From a checkpoint of a small transformer trained on Wikipedia.
Architecture: rotary positions, no biases in attention or MLP, normalized queries and keys, some layers without attention, gated attention.
Training: 209M tokens, 6669 steps.
Each number is 128 + 24 x the weight over its row's rms, rounded and kept within 0 to 255. Layers, rows and columns count from 0. Numbers have three digits each. The size before them is the row's rms in percent of the matrix's.

# gate: layer 10 MLP gate, 512x128, rms 0.0947, rows 263-297, columns 0-127
# up: layer 10 MLP up, 512x128, rms 0.0841, rows 263-297, columns 0-127
# down: layer 10 MLP down (transposed), 512x128, rms 0.0835, rows 263-297, columns 0-127
gate263 106:106126095171149134096118155094106135124111126136078124122101098159121142111105122119141157094164116138081144105126133188105101159118137125129158157111126119168133134168187118110120087114134087130106154106137148132119142148114138094136113115103152101074134142141144075106138196127102146129134102111107114153145152119130091121155128144134132135120119114128185173133092161104119124113112
up263 109:120121117130104143130103131132154076137136111117197118115098152127143155103115159151107073157122139130136118127092106096097135112131082133185141137140092102104127103124125107132117111081143151137115154147120164125061114110167172113111120115132135137109081108123145105083125121105133133101146108145147101114132154153107143147108153142118139103068162154132114129089122178124144117146103
down263 109:118109127140121112132198180138129161103100113128145135127178137099159141140151136155137137153122098141120109156084156100113121125116110141125153135167061107117122098145125101126094134127115167109110099113156139166120103097122075086116139139154115107157119121131116141130156128145154148136094128136167121101137146122169118110072096178151100120128096131100120113129142089134114093138164
gate264 104:100171173132147163135168167113143134145139149129111106159157155155131151134100118160130133074157177172143114119157108103118136121118130138119151103132111148167096098142130116129154136163121128115133111091132132127090142155102123128154096112104122075109136122163122115145164122129146101108114121144161121100112129064124165142138088120159179146121143148125152119151166129080106159135161
up264 108:156157136147111156120112116160105119158112158132165178141108155072112094102142132103103101120121154158129120164152124117124142105119107119103114151115106123077104166129116179104160138152170125125146147139145132142087113148155161114120123109146149141139119113131137138077141157126143174151145138119101146135153076131102126089130109114137150112145151131134126057068107144118089110151110
down264 104:107134110117113104137120119137122111176152105128130118101135120123094099143131124125157106121121109147114150143120163103094137112069119110105137136155131090095089100086130092102082096154152115122156137089161110112130122170121137115151115122107111129113059088144106131131173089138138078100120144114099090117138119091140108111168103116131168159135120159128130098142157133095100118178144
gate265 103:108085116167131131137130142131087142143114094122089082162150145097118125115145163107114139090124144144126118115117147162146099110134136128136122121145164156124094121145080134124133123119165145139155157129143167118168096148135105159129096153181102142199092126123121134120074140132102140137133129097150109115181136176137096116130151086137127077117131116131098144170093119138110143099134
up265 104:133079123140106118126083135116121145195107125122146125143102144116121148134147132124129144156138082155179113118125100116124116087157179142111078150096127120159125148069142123135133134110092160131156153120102119131108154120104159150165117143140165161142155103141097132093115141086073157129075130099116128129162107130133119117123149133084131142119149104157125089112169135117092125128139
down265 103:131116090143133129134111123110095134144182169111120144119145111134121072159123141107126136131090151109127133116124170142155140131159112110154116134125098117106146155151124112118088130102161105157099112150132179149154149159135159081104144146127137187152155106087119124157149123110135087145143095104152140149125162096138100071103161111142117143107128142084160157116153128088121160138090
gate266 101:152138129140079099130102109115123134116110130128105169136143162103110106135141114107123070093138123130090130122094146110096119143139088158122141128108125128093134146139083147160098144136150150135150108134138135156099136180126147089096110111154105125125141115140119139132069101104122124176123077137113100113114095128098174113150161137138133109115149139136110140182118079085147167077147
up266 103:132120118100116124103123110123118139124137151145164143127123144145146105127124177169103128096111079115113161134103140155113176096126131110086103096139143155137146151109150110142205125153134130121169116110112137113108127128146113142116114105140147120103117185165098110099128136111065180169138122108136107146106139159108127129100112140102095131154161095113113162097152169163149093140142
down266 101:120138134122149071126157121126106117136136122137128145077112130132091160166137125178106100124104159176169156124121138121108175143127115135138126149074099153129098131154117117153110165111156149117103125142152081120132133178123143124141112133169133107078157103143148150132083127079122146111135128125139174139133109152173124135149178136137103099124093151127124074137131103115093139142100
gate267 109:122164160120086132150097141133064151126124129133101105130136148146144125123102165167121118121180140089156087124142096107128132144126108148117138184107160112129146121126080151160161180140107089136093143092151152131122105148114094123118090155095093123100150102130152109141124100132146151149157131140110097127129119117107123140107157148149114150095131095098174136170125119142145111090098
up267 099:132102147107133134110140178106108131096122102124135130130138150088185089130126122102143137091141164106131122160129147129137082126134124106121098119113137091111142137152093170096111142093149114165080115139123150120145132122141195092127118154142166148103161158127127090139115136142077108104118134111149124158107121147117119152123078115118158127173155168136083095119109110096150103163118
down267 099:146166129129135125161121154186120131104112166110114120122115166095142104123167154124132113078170137094176088158103120107081092111146129122143116148107138143160155110156109117139161165091177157115100117155141147158133128111104137109114123133111169144085168145097128097155121093118089103136132116130119099166110140131121106125118144200163117159133123143133128116129115150120146132124127
gate268 098:135165155107122152098148193134117158137123168132095098115131126149131127158128172144129056127138149096180111098099121116111110118157102148136101115129105142154155153125096122143132156103126129142124099124126133126109146118126055117134130115123079151101135183101152158070135174147143102131113118137105112109163161141118142156115113135142122120132148087098158108164128119116105140127135
up268 105:085138110168119111127111124118139148129095122100137133109118166129127147105107083100121136131120139103137143096114149107162115141112101103135082069154078129153103107119146100127120116154121142150115094134119106101149127162123156126097124103085138095159107144112140134094102110160079137138111114101115089130133130164155165158059118100083148092153126150157086143107099142141141151140123
down268 106:098106114173062159163154128113129156117135148135161145083123111129155112113117144093133141134138139137110145116148095123118155096149113116087146137103145106156150134126141107103124159114186098122149110076099118179134155118149102110109130122118141104135113113171113133143136078099118101116139090103107176110097120095124114094112159079102160128148132147153102135130111118087158107113111
gate269 125:133163140158141145142151136096092121118139119142108107096132116121146120093133109129116146131144162150156153092103110161153109103084113151166106103151112153118132110136101138145099143135173104175134117113178131138124092156200153129123137145123131109104121120131113127130115106129113147089137136112132097157107152179136104100168081109121086141113153119104171101115101127113174084103170
up269 115:086124095122108134132171127121118117173119130122139157114088147146086170127082154127113072124136120124161115164119105114091130152148129075092170124138129155122146164147118132143159131147117144114120121113123125080098161103093121119149106126117091119149132158134122173146130083117146077114137144155135151141128110157135138176106119156174094108142118161151095106108143098146098157123137
down269 104:109128111125159158147141116135100180136139152108146156111116173105120154142041150114072113094132139111126134128146133103078139131141199092105092126114128110125084138132135104138089113156129130129139142111153109149125128093139121175112076103107116132119120145076144116148087131119135133118133122201146119125135146108115165151106118138138115138110140102132113150129124124130115158109095
gate270 106:142123120153146134112088141109127134112138115145165106097106159164115139120128111165123098093146173153095176129149097122126101119113149141082101156121086144088091153140114151147164136119123124131152108123179154150135102183143114146146085107124108145153196124148108138121127106136142129129144124130161135116115095143136161113123089124143167157093126106135163186095134088138132155139137
up270 100:119109093145095129172099094086144144151130102156137113121149156131150138134132107110160118152117114098158161167105118150139100081148063133120082167144129139083134123143141101164136121139100098123124126108116148129119119136144140092077163116075132143135123124104136159140081174157110132125160172124167165135138122103134125137143148144133149108078134116151127166112124135111133119080127
down270 101:130108096118136102146112091131147196120131098131099110203122135112151164110147137157126132123087137116137161153138148173151121108163128128130102131177141146140142167139152097116135150143127119102115122178138109137138148126097171156117103120099118078149163134152117098155120146112098162150123156147148126181134139088124115178148150110155144121127132131115106152136133133117125160180107
gate271 093:086160111157113117140119117087117128097120091149150089091139129136106105112107107121105100109132158094117177143080143138079139132091151149133144122113116139129135109092119138137116099170137185122170138111159106131155089121113092150093101136118114156093140145118112133077147112146074114107114135134128153118129131132087129141137117145128110070118125118153148092116116155149174131148174
up271 097:127152112093168156114095113145130098134123155135087152075170111102115142099178101140092123172102078133126109116128148162121107137144128162145152126113129163133101144146144125131140149138138148090100148130100071121072149113129136092147118085107114098134125133154103132140109125115170108113122169160161151124137149106102141099127128148109135118114153128086117154146132153119126113062146
down271 096:099134133140151104191127133111145138136133149101121154101149109082139133104126138156124151109148134132076120079164107124151123122150087100108110148128146136130108170099133144137139122142127120168127138073097092094091155084146119181165140130131112115139116126098145111079101133157130129114135139157112092163114106165157129099122130100106117160119200141136125147157120114113107141167139
gate272 099:105127116142147134113193118139118163133131111165105124114128198134110142131132134122117132134187150113091117108120107152102102157109127101106095130174101136153103172162121167105107148127146131147133135113102145156149183099130138178136121139110131112105075164130119117175140133124119131108126137171154075152150143132120160109133105150117094108125104153119129120116133109125160074095122
up272 100:153135149183124125119147170159166141121126138156103137151110118147084102135145133095185098130137099124126115114125154134128134134130129136140092107125146123091123133130156094109108103195107152110139143116142114114128176115095161149112110136133131047169131119109132135124106082115156149109172136097129161124117074097143128142105130122115152101116135101094149116167108161111102121133165
down272 100:086128165088087150098123073113113165118117123104140125109099111154130128128115118122114129146150142136166146175150088130122122114110193125090152107095103127112121110138117146094110106099109073125156099098118112125149109113176095129108110086115106149078110158146156129141116145106136109132078135112164120152110111155125132132116143117092124122132110184106129131127143131168131107167094
gate273 100:100098134124134136090147149133086141121125161138124137172157144099158130126137164150203157162155127120121140115124113087119122131088139148130102151122149143124137130152154098143092125151112122151160117110160145137099156106120133113102134192152081090148138115161139091136119158118104142136148128134139129167116134165122116140120093071106090109100159155082101128155118164134134100127158
up273 097:117137154144099137140127127162137118101109147111130134086146126168110126155096168101125123160112146132153116138142117101100174160173093139105105110138132113136107100112147108127123119107101150102112145134148096151146136131088121110198138157116100104106117106120064102100141123128131173137143112136140116147129127130099176115136126125156136121113125075100203076106135159135120106132172
down273 098:130143151107135084130141140122104092155105125129175158132115099118172152085126110134139093131135141132101131070104152095118108118185148120139095110127161122089131119165122092171164082149077139142122125139142114117117109160080110141157144083141175137135117122065155117103126128109120157115118116164146101128110141126128139128132130100137141077094116114092116128091131132124110110111150
gate274 094:123126133164154173136108175131163108150153114137178145107123117095099125121141128112118160119114167159152116126110151135085081155074156069131151093117172175136177119140122138146092080162164111132143116100126126100132100127129113108109151121132086141136115164126135140118131142126123157108114096169147096111094165097156139127131115107148093128094125148109130146139139120101115102127114
up274 095:142114109136100155123134183159107134123151128126149091152169116127172112142123084081125152137126129169146150096121145105132118123136096169101091122101147131119155142098147163124140134163115133105044113142109137103127167115155119177092127154129097103123121115114097065101120168169112160134105120145127127081132110113098137118155111113125114137159098132149103154115119136134144136142115
down274 095:121117106148172108163125107120126127112139139111131129156105115115127172102155155094136141135175120114124124157126086114137131137102091112148087101125144043127134144129087121096145098126122109148151133141148087166127145096151109175115126146125172157112121208148157147118157130138142164091086132102127157103119131114144123121128131104095127158160109133120107115160098119161109150146114
gate275 110:136143144152161138158111125139156114130157134099107104166147144118156139116127139160126136120125121136155111102125108119100108132083140131121145165134095115176128129133090095115152119200128097132152139105160146153089152090150145121127095176123142108146104122114106125098151114102147128144168102148126083163092116098082071159129104086128153162156142096158135116141108123096132111093113
up275 104:129121120092101116117148124136135146164108167109141111179165114112113153142134120107141116102170142105104136114174150098080128153166153101112123165126146155141125109139141128129137129130098120143135116120110059138139115138144142105137127125169086104150127111104129118131162123149134164146165092172095082147114095066158102131098133172100142140125105153154102171161101128136116122101148
down275 105:125123131124143161133123102136116167140148098110127104106116140127186132129128118139128116118094091104099148132106111098121128101132149102089133110100143111101153084140142147092164172134114169146164138099142104151133104156137139151155132123099164120166108161137130119162155120116150113138063178124150158149117135126164129116142119129084119102088113092122143185122149133130099070170111
gate276 102:062148122122157118139107161149095101135158114091158135120113134155134101156123158151141144139137171129134119116127097164155103123082128139150098133133100155173136114183120093111136112112134110129144135098153107161114135150127108130121126157113164115150136099068150114136111121141130155074150127154143129137167074103173087178177100148104148149120135142128132145160114122147114126135136
up276 104:128089116128157128146121181127146130127136123118185108126094164113153120113092100134166141132137103087131119136099109091118159115124124123169116132131168083148158120148100129142116167100120146105081176113127137110164142191111107116162169126178121131108114103110112136170107153122135119193123133146101085107104124125116148115156114113136111120132128133151125140115116134174131120116073
down276 103:080168141122112133080130106126126096093124117170170155117089103117125112089150127148152142099114148119112123091096155165139129132116132176142158114120136177139115130145146142168121156096136072139134100152145153126126163083134129110154116151143146107124138129104165155169099129202119146110145106099107166144150143132150085157089146138128122157114142104143160124137144132138145120133144
gate277 107:159146172137110154160133111140139115106133138112122132155136140091062169117135129119101081129168122092146118108096111112155119123112099135127113088128180106152147166166132151164087095178150139122141105107129114149140139139161145140138100135097127161114115158120108126120112131127154156143136157136149144126139123127110120112101104093132168133145192099134120167178099141173128090139143
up277 100:095135149166157123146124108143139124090082149131130106116099183112183153106132126148162087138104152132149141128136107151158096154178065132106103129143112141130128136156142144128144147145115118161120094121127088138137138128173148115115183136127124126118130106108074138125130087092144090122143143142120125106168105137069142143097099127108140150169126114140115170150122141114095111095128
down277 100:096122162162146152134134122141197122154113152107127112114084118167133130125159123134124120094103108138114182125168117141151081150155122095151079116161174127123130119120122153134109128174126142121114149149143170145161096125107106142157170125119116151093167111150114135101141101174139094108149129114149081132087114120122160149161119147100137090150141121122114142145138126156089111099106
gate278 106:116180152118086116159096124116111149081130144148161128175099109100090141145104084139166120144163107133096094127116107120123126129140166129122140132092142133132140150182155104101093171146138094115099117084192146141128117132089108103114121138103118101117160159139155110142131124124136121185149106169128165149130167135127127149129101118132150130109116158119179121138117136142151147111112
up278 104:127071122096117139132111122133148136122107136151102162160094172152148141092139108134108121094165122141137154109110168111128112164104147135166124142137170134107147129138122128139155144132123152133127131144118154104186129112084157104088103116119117106141144164098123147105134140117147122169103143142124108142100092125061079110127157155102165118141164121116097113112098136147200112106152
down278 104:184127149125088142133091174144149156138091100178136090129111138124093145133167155122151163148116180112159159126144123124177135153118119118150152113113127113122107156163125114165129099163116147126101141091119156153110165085145135125155137122179130146163172180144137179121126146153134152138130141158112106105131104121168110109096119116135133137091094157118126129142106152123136132127145
gate279 101:159105112118112161140139141133096166112161082137153130101114106102133123135095122109079110077165093136128116133139103152162151140112089099148135128099154159158102134170102141136141163128103137133136103122150152141118089149160119111129123124183090136103105107153145133072138107133140116148123129126146186143136117155160120159116152145088099113125138085117127083143102090146163130104149
up279 103:117124130115177140117129160095134152147139133150126108141093102129135127198121114112190139105140155127151140110113145095142116114114131131134095117141147152103140105143156102142085129087098124119149145106133135113121122092145149168182155112134131146130102114145096149150141091133118130150124106113158090118127185155112095104088092101113130115092154104123099172131106163159088169109160
down279 103:136130107175168103144117116128107121085135131150147143124169173115129126101120095121128099133151141133181149137176104134101091096176141097067158123105116096119155159139129110089122105133089054140113119145104101152162115107115104117152113108142115139109133128167140119132127121107133123113088130092092154140144131118096171127130085096145126131129148142146145130098104130106149126136082
gate280 109:188116165123134146173136175113107129147119093175125076097148111142118115130141102150141155128119165098115134119132110154106135119121140103132143123102088126115149109178169131155109116126125120138157129116175165110139105137138130129136136125158167141098162078097116110119110123104117139147118140105153110146172116140127120146131163174144126200108139069172147135148094124135127117148112
up280 101:153139130159166133137133151147172076167142141104145107132097153123139112144151133155106106138112140132150147166106117162144154149097130055142100079121102147131151131120106133080104116113082137129095139120154117137135136148122114164141135151134115082161096169185131103149112106148130141106103102089126151122162116136188178147092126144100116145156127149125129126116125137132126115105156
down280 101:117161139114163079100120147115101126102148155129165156168149114107152146098141170119132114116122102131149109160141118119138141114145139125139145155126159146084109105137196117069139119162158129129122130159102134142162115122106103126100086129136179097165127085092114114143102156132093162162111144116115104119149133143124115097138164148144168131118125137151181115160130147170151130107152
gate281 098:159088098142184126120149127130088118136128124149147126152117087110128125099166083109058147090137107133147074132160114177116134171152128162125169098135153152104132099126154149126120150131123131124115136109130155135141114164150109182117103145110085135106109180111119151135121186113128115146131151102140127124162110124111135115129104126151166115114135107081154126132111136125125108178115
up281 100:131140157063148107127155137138126099115119157157113128131140123143135148155088145145157129158113123139120090123138090135179143137090141141146140072167115125143125125149156149111202136095068156116150163127126137110158133122130097113117124114119131190122149107114117100130121136124148134145113085136069130119148157129109145146132097146115115136171120127096155126122118129189134164158105
down281 100:090135120108090122124086088119175133140138077096149113122135147143095099119146164155138095181144133127091166080166132119089141129142155092128109125165105160154150176103118110178103128142133132131131077122126125121102110119118124141113134143149148139165112127173125135094116110110138137148146141141128081155161172139156076126137165128164131117125132136121107153138145130092114155128145
gate282 099:105148128167126149087138141105142135133058106162146123101114176141131170139095122135106162132156140126173123106089104123132140153167088092136139096091129129118129157126128129160117128122133098127106097114140158126131117134103120126125124159138133139115131107097133143112122118127162126127105109144097113068181143120120113114109112114136133119143093070102145147171098187121148067091121
up282 100:115146149156129098148150108097150123138132148147118128131137152100099160099171115086128133174142155080147103150116119124136122160130089151101119118109136130072155127109079131116130107106136097113080171130128060132101142148131154118142124133102093113092128101131065155134139108125137129106120127106126125097100146144133152128134063106123107120139109156178086155141124118160129099146116
down282 099:079099151123138116116143159126149158154092121111059122129129086130142159176116141148142125108110137108167147159123147054119169107136129120125126112153090171133150173158112123149139117133133145148129092098116182119121117122154123157175104099145136116131103149139103106114136138086141158093127125088142136110092165121153137122115129130113132160084107120088102146116140144108108100129142
gate283 098:158140108104102141116156137127146102142135112105119145086142143139118194122114115145135122144194141133154113139128118164196079104122143089103141138106106112120119154150101136143136129120159117158117122108127132143168103161132141155169099141110152141153137091123144119123106118151164148161120096103158185128124167129133152146129104105118107143156168099099128167158125103140118164151084
up283 098:104111130120124104124149092093140112127163117106125114125104152146171137126156136155128097118069107132146120149094084144169120139115126083108120125131149160161142156127084136132143120123165116151149103123145092136130046141123120115135104089169122114095109150107146131089143097180170138160113148142148110137102123148111121121104107166131115109103159160130119122140093081163102108117114
down283 100:119110157163202129135119107097140125141090165143085099170133134080092089159154150132169121119164119145136141127094120135139124120104101097115162120135174148144137153117144141104096133176098120158089129075124133093095135131105119092112107109183124132109103147093137122147131121132160102130127085141137122100109148151141127150096099156137090159142119125151139131145115126130140122105154
gate284 101:178140139142094138124132139049143104130136135143114113131130157141158098143101119134153134147110155150144089108112153097108121144146070148146137126139151116136117134113172150115123097115100139127089128108128123088077114165091148093146120117110100108089169151141089114083110129121079136110066136153134118139146145133117153109150155119135138114105134058151135141115128133113113092132139
up284 105:134093135158147123131135144179141147101145143121099139154137148142138128114131093164130154171136133090106131138130141136082096115151145105142081147093132152107116113147122135122107171148133137109132063141126138122161055105144155136129119148165171119158140165089120132115159115111130144156116127157102118146146157162122111085110135102109093119101187121107127137146115160103137099178137
down284 102:145141121157108089142115140078162090140146127146099105125133178148137108136094110135147098135085154150179175115088142097137138142111127123179158144146139118146206120129142097146117144132101141066133138111171128132156141134121117120149111117109143146122132148146119149115088093147122142093090142129131128075120135065152128139140133127138100118135155099108129178102132119111122130117131
gate285 098:139132139090135121150114124137113102094151185100108128165097178141116157119102163125156078128163165119121135102111134097096159145114122161161098137136149123136149120137136102155135162155117111156122128112118114129088128124116084131114158146088091162115142143114110138141100152113124140112136089174127102145162133108125110117127111121169118161144113091148169157082119106138112089067150
up285 098:136172107120157125165160168109154136139156139147160109106109134150179147153162136097111095127086130138136152114154122113110113107170100134081117098121125134160118152105141108106142121119095136148153113134128118131119162143135167105093102125124109143186086138135136142139133108109169151138082125079115138126120116147113118110130105096158065118167100108066166151110134133110120138132151
down285 098:161147099127106148124125119149102102101106127166096158114181142107114132130132136127127121085154116117103134128106144143160105149157149100138121154150080154143124142109180093137129135143138095107140118144105160190109146161132117097102176162174119131102142128077104126112114149110117133137141118128132124105103168102175098150166175119105149128128142167142136151168114105125149097171134
gate286 105:126150132128104153129143111130151114108136139170123125098115107129120162115136085104146117101148129127138106120135110139133141165079120114138179197108118165093127160185137160149084145142159158097137146096137123142129091147135170070123108120133095113080116141111126111145097101124127121136101103124117134112150137148095147143116079116107103109092127141109097129149118071128129160089160
up286 095:134155143150111115117147107116118153107136132150104120095132178180115160142071129112095134147119125179127113166120163105120085115124136106133159118122137130088160125168150135144134148146171177090113115126130107133117138125145113156146127067147129112130092137223118125173106122131121106146113132112148108126118119122132084137107137119086107111091140155111112120150147120116136110158093
down286 097:124103126067168144131114101109139137162177128113109159146133126107124116151130154136122101151131145115124149114142122170142110131142143122119095124098134177142089105098122158103151152144112127164059133143079109162104110144098080151124133059115179107113133116110112148105127151151122141116134072132166132104106090125128153118138116126126127143148163133139140098099106132121122107169095
gate287 105:130134117106114158135166141122115122155125120123091154129120143102134119143138167126161095132194139093114138105108093132134116113141140087152133153093090145162148098111148102129095118111146139176124117120129142091155132154099134122153134150098106103129149096148127156109112180120134134087139113118156132151151092128152153161118098130108123133066114081094196118161155121097130146102102
up287 103:098146174099107142151144164122182138120125081103148139129088157082131128120121125116128139099100087162115156137108086120146093127177174173123129140138101130147115160114120149160110168116093154181106138141116112132140123129132122113151117151169069111158130092144148138109125132147117135104157153151115113127132118117103144128138176138153094136173128158178138110138134121143116117160112
down287 102:156119171087117102165131115153138112092122111123104099129104180107130132111113146132098156138114123110135094172115082113113090077108148134125140148122123110157073139132138147123163129110129113103127128119098098110091126134106155139102154140145167101126107095129110093146117107165138103123102190126094100146108147133108146101129101154094102088145116128189111143127098089155139143123145
gate288 100:172124178108141148125153182116120136144129138097142156134145137127134121141156178144131136130122125145099135149114132138136110155096119169085131162121138111120107086103145133109129095121149127162172129112165166159145149130105111159147127140092152105138125102144123106099092159115103167105097093114068136192145128123062127118148106109111155142112115135120135135137156131079096110111105
up288 099:135113146125101147146169131130132163131119125121149142091075129155107123126131135101130138182127109089104133170144153106156146144103129153149113122130174089067097145133145150152135112140104154134109090111112128124175132111121111150136140129140168127095161089139171180123128105107112130145051138145145138112124148120090138194119099134139112123136121073129115143119137140101097118120136
down288 097:120113119112137156134096118109088101076135139142083139136082127154092148143118119106123094120106148097148135130131137151157131135119105094161134110112139111127169121152085110149158136129070130118119155163134125118128128152131137105122099097112065139083114159114161112132120142127117137137145144166128089103131136130167105184132135136124119108144143116147182080106085088170172116102124
gate289 096:155118170138119140136139148111104118183115130128106130113134138091112132101171108113128147142108123134144101131121161180144109101144116153110082100149178115148154135146136118139108087137153122185153127126158151144096099185163103113096131171074136167090094142128119101126160136117117166152116130126167116153152100131125159114124118116093123139157166121149146134149127132121115086088129
up289 098:166117116100193129145113113129136065138139108138109119121081095126164083151146093126167142112101163138157157102156160126166097071143139098125174140127126120132120149147118154136109141177134118095139134118120149148112107171104116146105130105128159124139137121170130151091181123148097113115135128126100089116113129148154150135142142126152122123092126170130106110106105099103123155148102
down289 099:140135114071095129097124142092111104111134114160137108143109157132151114146113097130105162153143106143157172125065110125118125174104162166146162129104117139159155090133140106136109096119119153131194123136089149139134129118091100110134133104149178133111155131090106099130118156108162109138135136120141114127101096154143128116134158139124122153106157159170109106104158113095158167102157
gate290 101:117123135126108140119126090110103105196123112142131125153133137082160112134119138172106112146142111115129115119083112173140124098105172119147126093141149110159134133175110146101115119175164092127121116125108145106142154141092118141140104168104157114055102127115107119147129170142122123141136089092146132099102136148182137150108114129144107129134188081157123127121164158112126121118136
up290 096:141134079122159131094107100163106138132134142120072095132146154132178124105110184119134081121170110150125169123107119116102135100158113155120167151147131133110130132128154116107103174118153099128131145149134062132130145149140089139107152151104167134159139109115095110145128091139118129118114145169159142099127113137111156117180126146153108158156125168121158126135140116099101101133169
down290 097:153104150156062130143157169140118134097104106132145160124107110115134185155109123124167138130083121123129135119099124142169121148146085140131141125167154145122136131163137132149164119142081180121124143148144170132106120158118145117165125120135098103125135121170129113134152172138184143112115118098188144122132119152132156128096113069133139141138131129104151133115156184133107123106103
gate291 101:139113187161125127152148154139067122125140119133123120166111137130115133134145093181140106085130167127151122140144107092114096139109117169135116161130110133145147121124137121105125121126109071179115182117123164108145134121140140114133085103142123101148148129134090130125114175133094122131076162118092163148101104176093131100141159157164135115116115088112101136129120123122156125096162
up291 104:106173118113109147124151113125146136096159143140111137127090151073119164091091120111105064152099112136148130138142134134129144113096132091170115133112154140098080140106141144138126129145108141133121173129123173114133115128088120162179105120139125117111119099104120156153134119132176094124129110116096109142169176101120095125131131110103151129155123095126162115133138095170149061155124
down291 102:134151102119141140118104139134108121086133139149133092111065112096169104125101132128138120141124142153133147180128110164123110122096107173105129131116191121140123113128142132134099100148098158167116129120107142144093135121139115149137148114146110149138131111168150137121090116074098145135146126150129146089157124117120092112142115126122106087178142085105210097141128130137172084137115
gate292 107:093115133189110144160140081139125107116111126161113109170092129181181131130089139136136143099140128094128144133124127134119124118109091116101159135122118132179172148168123144113121167135121117153120154077157131121156139119153084148083126157134146110125123087163127116135088135167149142145115114123109111178128154134153086168137140096116132096136132140101115152166120131120122084142114
up292 105:160153132127144159135116128121173139086112106141086142073129158156108148125129088107133147163138139165142089143125124130201122115123169091132150126115109144153127123126086095143107128108134125175144122124122128121115134116127126159123125119127139130129085111136169126162132114117200129156131154106148157092126163131130119188147125115119077140141132089173134103148162110102146157155145
down292 105:154137133113124123107110177134138132122150115118152102078112099116128130122123135138141160129195107174145153139126119115101181115157086122162095152147108126101098142142102139099087131080157149131130120119093105183124168113141111117131124139166097138122116091140094100119146108143087169138116127117133158112108083107097144147127135096150158127132123166122143135131064135115148098102112
gate293 098:131144137101139149138115129145116115145140094112114140149134140149110147130105089174105123119142106130081159123122098108122112141125141113123120120127121152158125111162111146137145088125179120127153176107160109095087098135170158096192095118151130134166127117108134127179113120123110174172133132129122152103117128108137066096109134164080103145122129144078148151147076138158139119099138
up293 096:117113137122136120113123078142091110125145127133099150111134097163168136155182130122105124079081145172118123086105163090124139128126105124102119093140141111132105111158098136101141102106165146084118101125158136138153118128098158130110120128146109123131175138124135124122116147164070115153108096132121166123136172176074170132109177121152144134110097138129117118150087151106128120109132
down293 097:139102106091133158151156147144176100090081146080122129079139130105161088120113136076136167125158124145130117147164171108129128106121108160142119129119145114131176097136127154141129119067116126121147111119120138149152106129145175102088124166104106129132139061094158127122148122113119119107116149147120106128146154122123167155144122130123134112084132104166148112107086121100134114100149
gate294 090:100142109169151147108151159129116154122109139150155135115121092117119105100113198133133101163129109111084132123127175131106097163096161068119105109147131123142090151121152134162149088136120117113108128141102131140165134144138124162150113138146149094070110156152114135127126157097082124151115105150129086178162148148086164141142127127120123165129106092129145122132153115096137148107147
up294 095:121111122156145092137144120149120131086142142110144131137097133078156138081150130151133108096117159132111201157150117166127163124126068145156112126123146141111129142094127115107137125127119096075100128134152149101145146142129154167146100173114137148119140128077099140116113136135090164102118113116134173156132107126097110136175108126115127168115119126140156117120083129093092183136124
down294 096:111172161171130126139051130142184089119115133137115121104125180158115109157089146088157164091133141131130099121146122125148098095103149148106150129129123099093124114087107141111105175130154135143121082101152099136079135140129120116144138121110120113146093109139112170172154148130136124142160133094129115126119165110136148125136110155111121135135134106093112139087108150154154126104088
gate295 100:098111159142135146158150104093128137162115111131170119135108154101147125107096123090138093123159129122096113095110099127117079146126132124107138118111132139122166120172120154102120139129208161106135129124138147151119105163160167120129122108185150102159145112105146108126174122078122088107110104139085122107171102145143118105159119153094100117090121093097117107121126122121116120144156
up295 100:076104061139103121128146124137171155137119116165150126175126128111095133097117198095176100140143086148091137098146148109140092089124138155148085115121140137120109137111167114120157122112139113127126092126144123093109148137120126106130102112138166137153109102100140143104112128102136132119121156067128146112122125133158168139160147166143146152159123095144132141117136102165087130143126
down295 100:137107097130118135150120136148160192127089097101121136151124112094131077127110099144134110177128096184113174142131115110086133096125118117099147118116177126133109151115130136126125097126088123169147103113112107076098154141140131104111140111101152111119143111128139167166088145113118123056119104125132124133133082129149164161164165146130133092117125110102107118121149120123105118150153
gate296 100:117152157098142108126145158167102144156121140140133090161136155114088151136135120114165111131130115103087145083103089102126097131100085117120145122110091136096124144128083122106124177121154078116082098113176152127138152132122118082148135128089136117179123139113134180100167122146125182131114131101165123112132154172141136111100162104135110171134132108123126128100134114109125143121123
up296 105:133149135174168141153110121114145115150119135134087126138137139132084110147081118067141177118136176153128180127143115119130161123178120118164120128119151121132114081143115103124111127106118094115158092129101126112098164080135117089110134133134110096109099172120081136116101076133147157139113153135088097130117147110099157118107113131116120120118141115090100124112124132138180094147142
down296 107:104103114154137157148134091111145138085101153144121142088173100124136136162139158104183155118129142106140137146090143137105176136159119130136117094139144155127115070109086142142131116105143152091126149110111161137103132138150147140113117141135119138148114116162074159142141131100181156122127140158086113112157161145136098159118084179096159161128094085129136123112153120135139106126118
gate297 100:119145123132113143113122146134093117092101133134133115127117100146176127170089146144129112087129133083161135103153082132142110120135122130132105155121174130128173140139106174178130136168143113154129117099147126090138110156112171140103121122125124122168139134127136118136060128115159124192123145131149163124135123147169087069138106117169087124133121081158118138156147136100133115129103
up297 102:117102128104161115133127116109130117075129128170151171096135142070114150145148075122169155131158099121137129125137123186150141097138104146102150132136098152136146090079127097135101144143117159100151150133107164115121122138135134100129129120106139139169134127114108135123134115122117099133121098144139101118125151102152144089154096160088091157096151209130156119099147131126131170110142
down297 099:136117091082162130136105083116130156105117123148150133159103143145130173093143118134173141168161127120157130149144181122113154119127157127119137177132106117114112123149131088073078127114111104124111124099110152142145150142138118125135171104164162135135106109090107189149139094117098136102118137124103122145131144118157155172137101111089111119135172140132110135156124164158109124171122